Weights of a small GPT-style language model, trained from scratch on English Wikipedia: vocabulary 4096, LayerNorm before each block.
Each number is 128 + 32 x the weight over the matrix's rms, rounded and kept within 0 to 255. Layers, rows and columns count from 0. Numbers have three digits each.

# layer 5 attention key, 96x96, rms 0.212, rows 0-95, columns 0-95
072126042123144171132073046134118140127115134117080079148112102092086097178114070204070139141135105136073170044138102140079114124163140169134147114085121098168150195116134149079120216118083121175085071071151135069152083218181179164146148142146165131169152153039094092121080124134105178121
090138146095152110129152153186104162097090123113139124108140102149152158178097123169123123128128158097128112190151122095185180127146109083084125167110100117159026126143105140108124070068103156019124105071128123204096116103120162196101176150148164097132135124061054088039115135070093150141
126125168113136158133173138094077164128120107127083136075191146135171152183097160122110181132177124073161205169128189131152091135145103153132108136089064043090124123092182138170122133140161175118139211100088134212156170163154157113144100075114065117121106122151134081155111100111146094129
064170131155174150155146059061104170098159130148057103135089126155177120122170135101120162163144171144111157075160097187120162137159128155148119100114105204102158036078052120111096128137116103095117139142122146172162131205084140133128172133117168130137184181131152122145212098154127099112
090137120141134112166186060060119178161103214126180110122156150144134095182145148088101109107098124107070177156203106133129077152127192125145138120079148089170122121130159130158153167115143179105117129069095098086089085148082112141173108134185131085078130187101105086214077105157110101103
084105159192077084124117084125163118131143132106086136117128165121114119095141090154163134141146136055158086145112124163128090126065061177089096138161137169181100161134112110135086143134116153039110061132166126139119187113241111128144100087054145105142110138132109162113121128127192158134
070091140160164141122114104161141141145107099113114095105178116086147199116141096072083139130125120156143065134141084183168133161120129106048064140118136121180163165036224098145131182105094123126107110111127167121071125194189089124149143194124106143114117161097126180146150135176161113079
102056132129086135140152092135111166130174144215142098154150114058126126114063128071148114082142160122138167084170105111122148101058151135165085133104131143179139143166123125145058063181190069116161153082081138107087114062123114149128130110152065145185101124115179097123077147149119088105
162109202187145139102115076096140115133215063128173091191137166197177150156064125179114135142051094190172113087123142154131060091148206092135151157171102103141094101155149094130092134131152139199149140106127140139099066134166127086171109115076111076078125149092046095138159125119179165117
053085135071124070130141137156153112125161113117116151129111206106164088138093098189101100141077104095143145099094113076147057176097125133126147089203093156132131186051125122092122086172139109093076161143112127054147129172164110067106147134114139068169089186154158130135152168189119166108
140040143060113144208133119197102105112146080105126140165205164159167094120073158084165158162167218137142148137141173187091144111161179199164129185066178097146154114094056148100099196195101134115103096116103163140117086059100125119123124119130183069072125090102170142059114097157163114146
092095124106125086142097135087099125109099160091129109142179128144077145162066083146121178097147108133178127092145147127052052123111084100157129163152131153136164096156118112201107180116129172110104078162078169148160172137097141185157189127145112071136087091202152119122148135020086166125
154148117155108137096147153179128111155175059103126100112151150125089130127155118188168141095144113112050185064082115115032073133206094164127063153154123114120153107136108174112178114108110219099067163094069129082132139112083137131113085113181103134132164107118058155106172159155167110107
059134093099094194113107136173091077167109123165128172116167145163176145161156088128109127091156159100141091014101140124172189088143109159116210108165107219157160114136181138166128151162107204140076211023155100100107128123076113128117127114075127141108117105178150128132121199122168138136
143142176117068073166134073187194143165067109130126153157117209158163153175121192097143138187126118177079112094082035122133137188124129117129135104174087071083109152158096145137174058112098178156089129182149136121092143145091181159128071109093127137125126154046148173167118157089114091125
115107165137116077092142084168177136162160123138176109123095095179059125126069171109146132151155073092196103132117128157148187134135137184153172116145128103061142149071129090195159170121122114135157102089102111185149103143105203126131096144106147102141127121133112134057097189201097072116
131135123092129140148166066165093115068087157111091125091122144138106107166156144171161154023178148132079068181189100094119111119184131103132170171086108181166101132166090043117079083168117115169151079198119123184166138160161116040115091096188145108186141163131087128105096127103083133105
165134073174190116149160086118161091168158156088111147178068026183177066155097136115105100174141103166050107187130117111148098120178077146083159088158131164159152136160163149183105129141153160135091162197129185100164145119122170095177085033116096174079094204104179098056153094144109144145
076180160084167063113117114223168129162118144142091128223133090131138133131122098035104126090066102128115175140068138125125124099138174068184127090113127075115141058125135085057163164100101117101104182138132141115171167171086149191078169190151073160188124239196163071135113144092125145102
166100144134172131093128131193130114167086139154206160186085079085142156144089108190115073178185180169160151127158165159058113140084103133144144090121128125107131098059124109181081147114157089155097140095138070091138133170095155124100123164132106059118146164097113174171068089172144107190
101144112060091104108188167147209157029095135112103192238085125154142107164147180158171166144141069101107123193138071176146081079093125177138092134072117202153157115145168119117107111145075101136066133143118150131135126048130138121207151181132096112075158116098088142117125128167092102115
149151100069156239088136082167140066144152085119091116110095172181112130115103063150132136181064117104148189187088120067148119178106132162071122077166165135108155076154183210114087121098155126149107078161132132154118110140156078194114199070177168153172136097089126186145079110131113173096
148067156090103140129179106106146144072144161153074019087138091176149153080079053103215076217134120110155150045107084108111113097098096187071135127141171081142108144153170063133129103128124061084116137147120132125202186154102177163089139139134140153086128126140165135160126158094152131123
159228137189111114131137136166086115070096110148119158113104118145166135144114067151098168101209134177108184149117052174191049116112094111092079127132183085156125166133197082086157086101097105122196117077109133110098057143055170112140155141176157139119076177091169086212134126154119101160
092083147089193122084090082064146126162050118194054142130117135121163173090202091156142168152122136165139112185079102107148122112140125136148138127072186083100120129124084163094113138106077162106077176103090125189096232094148078110153100081155147083120136124131164136134128095131110076162
134138168103164126148135117107123199171172062140073135152092106142145233153090158110124117069155086168079107160090106077095159098147148122071158133125102158152110160152141132189112211187134079115111149095106098137197080132127118168117156141061169062088116093104117174150124118124116154122
152096120126155159118100127159069097095098094101165079134207144130159173190188121151105156112077035133093126163138137130102140062086145118125085118151094102127180117147121128135131154137199078038095089107190086151147155086118073144111136119149100142140131090127174121117143143150148151161
117131111081099110173085144105087131191112091165161112091093158165121127092116056189124147150054136125193110102210142120135149109104180104199094130168130188111206138102131130136108159106081131128098115145092144072189141088162154165150059167175133156139086156174121150104126100123203080141
078131131093176008112124182073209066172090128226142123123177206080174142181159145212100156182167125116114113115106150074125185079075145146102151169151103152149144096137060166166172147152191162131107149151118072123149125164128110047195170115136128191148126124120181157099123106119123177113
089135123097199159155200166204139102111114135139168119121138097130124098066149170121102236083095122070174149103090143175177166123164080139140104139147073061145123152126125089154052092173149099160121110134108172119122142147090095191090151134064134140082132142160068208119130117176176122184
155108139110132107176106118115102142047127038131078210114070134119116113212202165056110113109109107101159126099123106111110156168155145114083161175127158092157129084139095105117121116135142125181166139137127098181150125099202134164152161151162074139131081150200087155109141089184131126183
142127101095153091121141132124065151127102218102174191057189121077135124133148129122138111152079139145137103098066079157114093191120205121113051180095082106163115080132149110129118138112117147110159166193088127063206135138076176169127158140140108135147132011117181163073142211103178134115
066056067116087124130152118133216110108135094130102109149150094121124180101105067118077156157091130210150057049115151114112129163138106067095192181141157134144161130122107097107146123172169118140119189062096155140131100119057112057107197155088077104110119089097134109170194168061121099144
137227163148089129158130154105155136131133100146089118113086099145141063099163119195161134110131168130189136129169145124130196148114171131145066085100184125099142135145136106112068091170113171120115184146143073132142150182090137143063168115144089114134171151171139102163101098093197073115
080086071145165179170095176145081159125068116131068108154084083151120130102074101081133166082130115150176181109222104143149170102140166147120190150108124151117160140134104127124168143167122108117058145096145202171159197115155110120118096121121134142108097155158117147124127121135102124092
128116137131153140094126093089105087157114181139027120134137104175151147161141137107163133135160126109099131126142107199095118175160103114119096144099150098143085132121168104133127149126135171138133199147121169104088157160105124148144146162124150144091100175125147156213153178150148143095
121146131125132091165121084132095096079184130191146138103135135108158115110136153073108125120130148098135094099088080127132086089134078141090201109126151090114059177147125096132102106093139113130144142115116156161196147136067102189120156144108068129141135144150175087129091087131129170146
131131130097135150133149122072108171098099114155166150089140094147121149093098130174163125129075108195134090183074088176123146111159101143168123162115164147123125198147096153164115140123128147097148142135111114143067140112173107123108156144166177153122144071129158160093212130090084124107
144089072137123118145115116143037072077140156088122139126132085150088070139100117123113136073152119152120112127148126153186061164160174137187078136131143098075149189094122107131136112131160078098108151097128064110134150061162114139087175107175088131140147135180128141106075137092132080189
139157108121099116138139131135108128144072140094168189141129111134088146142119132127117103135121138096080164165197077139130114147143103157133094148198126109153152103177060095138163136065158078136181132125135148157129080147098097146096155121095115139187145134110152124200170134177124093116
139131098085114154090168175167118135091214120158135145091151103097142139153107125157169123092126145126149153154173196117153137147130119108079177140108160186190154119122150122197067092120188157116103122093135136141103086122149113112114131159146097141125101069167082149164087106133110094095
125106127130069175183134079113083123148117186151078115117110146105121133095140152080139076169122142101166124081160151114148169115137120078119112157154094137090130119187140158182079149122131072168162131126159131190146130160101096135098116119148085119135083118075148095154136123090156110167
164095097122102142139100134088137119037149115131115077210116157056122094117099138137201101145114137200119195145129149138075117106130141124142173137123181134063169101071140175137124176087120118126125106159193169077119114143101083090111067153142147085142117160085158127176132109166119106114
061152143117077127111122111080115103088109089123110158111175119124142136118144138084044115107189124129151142185114099132174147091078175097089109161068180128123144116175154123106116170129171170125120090069134098139101102102144112094123142188139091163167089137077164129149145112150122177176
208159081152120172158096147167123118105155141124100165094119128158082143131111133138115128157170103114096082164148131150142151141100166136141092162125112092193124116097120142136155136087091176104150136136177191153153140120081138102122093186107129051089100070138099114132170069130082076170
140146139127196057141108146110142152181124112129187114179107137097208118135111141101138107138101147130117137162161161182163152157121051091180145093113114147116116125133106120088109118131091136110145116100107160146101157128173159168118163163076093107125123189128109063154105100118153143139
099139145133104107166164132171142074089148195107169178149146137148128106122059121108185093129159157150119120079124147146144145116106119147140114192131174133128084007168093138102108124129092115117106088169098056151134163173069105095146089101133144137160124128144120127092163111141131178137
132159108150201161149129182130128080095147203123089116054112188120073062122129092111108087117147106112097149075136083132114134147137205138106198171122131081139125200164072151126140095147174160141147156175123134064134123136147155126138188110136145126158162142048127081143168138141137161123
105148108075169182144089173063160111185154150125109141084139072090154159184166184106130113082089137152180151150107112095134172144109107156118151061199113107090126156087134133102143101140142115092146111134162182147120163122127140100135091164153144177176158086141157085068115166132090144115
141123145114165153156124094147106100142145120116132147134139128167135139114150155159159145108119165122115095114157160134079135119144157189120051075086108139156118056159095181166117181150093141192093141115164127082177134118148103146098167132118095158094155073079149120116140115170183171139
128158112113110077134149123160106141124101115122143156087115128061152102070160146089140150124132100160119147088116145164168143135146119130089124135171103176160146134098194180120119129155103136080075139065164108028183070125089151183162123157129132092106134144137135147092166105135095130096
157131207092103145178098096132142179103118113125091177109136143140108084181124126126142080131202139130112150034131147166090110125164150172156161141137112104078114101103117154103116096136085151136149108132142161148120145160151157096089123205130058167141116109087130106099095156118128150126
175134101142123095144095188102107180112146092092079093182135086173177136166149132145103156165115096129095136097130133117165082127122156092115133134116129115140095113178164137031098067159106065103084096120123137089127113154108112135140163114163188176127109064123134136101140126120133127131
133092158111153142163087121145152097133038160119169152162178132156100126155162116156124145170132165160105122143148129114138106096095113139124163154077158178127106196159129122119095078152142136063145122122178114117082119103161131081139172104202102112124122159141193103110097098162148186203
085088154136190091105160152181124174154110125158092135106134099121108144130118160112223085155186078168110133142128145087174160184160111179119134094135105118090188125121120070151110135116110129155140129162125130122100140179081114129127166169103122084134107091128171103104156099158147182097
090120146178104140105072149104095179133145119124133169189091119096096171127142101106159150090137075143079100151134121081128110149127090183117112054069153171194138161090112144149144126099142171118129133131138156104115134124168118153141182142221128165104134150113110122156222145122090048122
114076133110133152067123132193149121168168143118178133108111139132165139125126113153092119172071147156117132126119078117130107132127191138115102142079116124095090152171157138075132120104151129121097116070174155179161139112096072177090152161161106123134148068118091114151118163169094079124
114069066135133145093093122064165139139148139167088139126013158165054117133114176156120080158170183114088126136140109162144114154059127124076137136154139115164129135134152139147146091141089068126109105153167153163082105152142149127111196127115132139145140107088148170064152189143077128130
101181108145113112121154019105158108115155093137127139173136175128102051124079161119156135147123127091164122110156120123101116127141121159096114126161113143120140138195097101120098120100101156093148108175155148159140147038192096125180139158109147140086153126180125145132119157104162146150
135144113160123105127099148166152170134122136140136149118151089081155116088186123126129169137091120124142140095137131126138149195122146121158128117145125175111150184106116160137126089117112115211090144113037158103128122070164143129132110120182056127179105165128188080092152190155061180129
117123121052143113064102104165129099166134129129113155171153165140115135114151028166106135138115105100175114130107176117135142162119146129079131187095179125120182160081017115105103168139158084163126111134159125095161158114151122126122150164132127153132116108164118124091205116173182146167
134066109115136076180156149062169131113158133163067160133138178120131070128185147127079105167100132131118150163147116148157081176144184128119147129099077171193111170099112170137128186150106152064148131094081125198142132141090068119138096112118184174121141089119168098087140128103158117182
154059150055144163120180113101116104105101133085166185180127090130172157181117153057163117156137118094203128184100191131174146111140108188108149128127135145140050171093150147155058082166092084127154187094106156146143113082123111102087167084121142178157166128114113169060172122157127087100
196066141163060061100130138107165122134149146094093121156125102143134178054106115138136120154151107108196160129097132142131189098137139108139173084114090137092109062146101100162145077128140199133108147105201128127156084089154161188135122096079126131127100125112169156097124157178156150164
111159134169131082142158171161100118115098127120095131125093161138102115173133084149145111145125155094121150115126123151123110122122166103129099173104124141193118106135092111120132106110150146126118129172168125167160105134108114135126147166086155162151093123106113085154159148173141185151
134164136130126125164080081151131108111157171117117165143148164166087120112124158152110161054160135085120147126114134100162165085123113161129135142111138133121130123080099090116085092164159141111131123160137082155146118122115072121120094079105137126135117146090182085082125142119131153143
121078123142147098102190150135086159119120172164143087104121150083138085140118150145148090158125148121128141102114149115168137158114088177083142160139122151109132142094132156125132148134107136149084158118148181121147136107158119078121115119126099112116128127127100137122155178097147102119
142103140091110085115152097189147109188106171114139131148125157104173124157125133128112129119146138090093140142096122075204149073126179138110180112108121134128104114140090115159111157171129171108151128096174144140124128104145080146163172148114118159088157147135103123119028176122173150184
146107162139151124143137098205060112130138115131120128113133136131134086103152091081111165115116134160164137094099155135143158143169186105163135123113130184130120155084142133127144113104096134073102110109108116146171137166098136151137140105107141094103125098178116111122095176101151104116
105136162084149119149125092185122107137128125141139131143132129139108082132114104129113109131130144091128109125150109131129100136068133135113037133111119169133128124096076147139126136112111113169110091157128057157136161100161136122128118107134177196144117153102143093105109101131128145116
101133117101085107123109121187164117158138144158120143117131094182132115057132169114167115152118154116154135109133139145067106118148158175134142151153108121092072143127136136118139157128121131155124123048135138122111069158155114134138120139140120115143132179136113122156109126166132119156
117112134142137117065136161180152142093134111108127094174110137099174180070111144173151125167170172162163131152123137104104172105113110110149150085095128139078177115147152104145156156129147197171082154118122110084119124169144075129175116147079082103143092168146141142141147179134091140107
087152149123130164114175109166118175087153091096123125178101128116109086143130116140106100139114137074087136088160107151124126111160095098156120129163148089075106076121154118062155153163134157107093122129131118151190128110160151127142129097111148107103123133133115160128118106142105081116
086083134117121155072092143103118133098121122100130161142128058164133137154090094180125141154098114176107071127132136131124112146119147111129096152173156167138134164070149094120105109150116046163181161108066113161087122139122118084117171152184159114112100095156145088168178141182077048076
080164117130151083124089137131132133169161095144134118139151141124167137131070132104134104107115119146128144106152111116124129173118130149124106146149125154157144118131137143070207168130057143127153087157086125154139117090133087074077150171164131110076153134113115102140123149139140091110
140135133142126088122153172091126107137099155118130087132128138179102121078118148103124130120164131128123159106137149111167107133121155119084096064133146062129088151123131136122145138157139115118123134114144124054134204128139093188124096141149144155125151135127117176118171113123099103130
134092133103135123131089163094151155170124136141102147139141140169116155139090138063153147141104167136117152148139110150144107159064116103150119150172171176070150104112126125150173143108145124167115147081128101116156112161148119114102114142144214093101151127151160093151151083178116145038
119080125156168079104181140129148126118133107123138117137152143113125135098146171101154124154148109120111106165070162167165120043169157127093155081134119155101141125144119120127083137176101095087140136134178123135135066142112131122167139125136147134155147108131081179112096108125152121122
124146141133142170073174100164099107181133143130068103108146125144153119129148132115110149129124126126108138145088138141140140153114144133115100100153136109100081174129162119061109080101107151112126133103104141086113121156159155136101131146167106147169168120118116104136182157097108159138
177188119117114133100098099139119134149089128154108091128133080130108163103169162136136123173115091169128160167107131106124126150143123089128098110117137091124142144118126144136162164113143109143151110132108145114115095126113154092117170153085163093109091152160163106173114125100081144103
115103134086168158128108102124122090087115202097123140140174140130148152138123110062074109155108130117142080154108114125137081111146128154149136140046169086127094210165078082115105133118133094116111099060097106167149172095151140117126167131183066171196157123155137169096150148109109059171
124148099138156136148129099157128152082091148132144150141102108146125141130127097137173152148133128131103092152125086106127138138158135106153120119149130143129115116156092154129145096071132105126139128138154188183133153114125127166143103146129115115148177159131113177120190139108137163140
122141175110164139102165088111111089135118125146110177138135161142107162139123088135109141149143115115153119146113063135100162098142079167130108154131109124110105142135132159125155126117164110114155162162129113145074115118193080099110183086140157187140105042151138121105170120116135162153
135126166100110112159152118102111056152054174131099127089165123146148131059113151166135100133122127096128126106084161148156146140158142111103144192156159084096136099159136117100153164113086162112113140132116122089116139120096125108126129127162157146147184110127094147119162164102143174165
159138146118114154111130147109117136070136136130162122111127082198105150114140096105107096112135137132101106109135085145157110169100191148110111126137089155100142136103121110194106151171133144140162139185085123105138115109167110141101152143110136103118123132158180086165153159164119153127
147139152134120109144087164100069119119115125116175103118119120166082104155124109127156112151101160113154076129131120118141081108128111160169176122158190112128134137158101119142110137111155163098115115126089088115141155176162096118113129082079147163113193144132134115110125136132108200108
132070149125140107126088101129115118136145101106137163116103103118143131098128125141130137092097118125136121106082097074133108106099131149134134169116098132140143151139176076124140115151148129114099146129091174150121150100125129111117143143085149118111149084124150172132101135121110114118
108152072073176139125184093125108122092105166100114152143128129180115125156163187145093112104130157095140117155118108096100179088138147111155126160068157136132095120184125114133079084127088134097146126139167075148110169061145073127128086103108073136105109094153115121131060080165103101127
122124101138159160132151186135143134134150182135069162103134141078127161110140181113162130095121110163128169144118131118118158162151156122114170077162147126125113190117131112130130110115134136156096162140118135110079120098116155151145143111122116155169127122073161158124153141158073115150
060120154145112130145156134132068123091130129148151109140138107115118087155119131123083126134119217124122129153093162138136153124084145144098146163097166111122124161129132134119165129119178106093125141139135162102188115107144111153144144081099146136125129130117137117074091132128177121183
112137107097130105144085140152144183125089085103193126118106102153158166135132149139103121124108138173132174197109129128117153161110157111148166177145139176157167121093131139156099125167128131129120133114102181155186124114151082095127161102142114164163124106151129112068119109121105137102
150136151129168124161104128126135095150124121117100070185140093068140116118154131144144089153132143119133167129125141105105141124168128148161115111150154100146120129137147100152126124173124128075135121103213121177116080125145170136131081071150103103146138117129109137140143091104156151106
116153157151122103071149114106147079122138115105136130130100140148121103096113101157160088134160102114139141086104146116134146157101149115135092102112154094130124117140107104130138123150127145154128114105115056116144098102151143071116119129111086139139092131121075162134113090151170184145
140117172098124086121107103142112097152149135093124097120110179125206093110125157117114120171127157101146130145170154137153153064098143137087173151151079144100175037088170141125112144106094084150071095132090104150132091138158118127120101093067164124143088153159153177080059100131207136131
098175115160105125077135117095163146154152154167148116157100116104158143140130099152164142120134120109127127110155121105189151135153177126143131109124171081146133144119125126161167195080140108121131128111151150128117108134125104165121142125130153139136138136142147161170167179156106097142
120089079078158135109133103121135108157129100106098132121104086119105059124144122167129125108122177143163101147114125123159088118137143127093160113107138136106090183155090103141147098161126123101105153123098129111124108086120104071095148077139151130103132166111065154081193151091128162140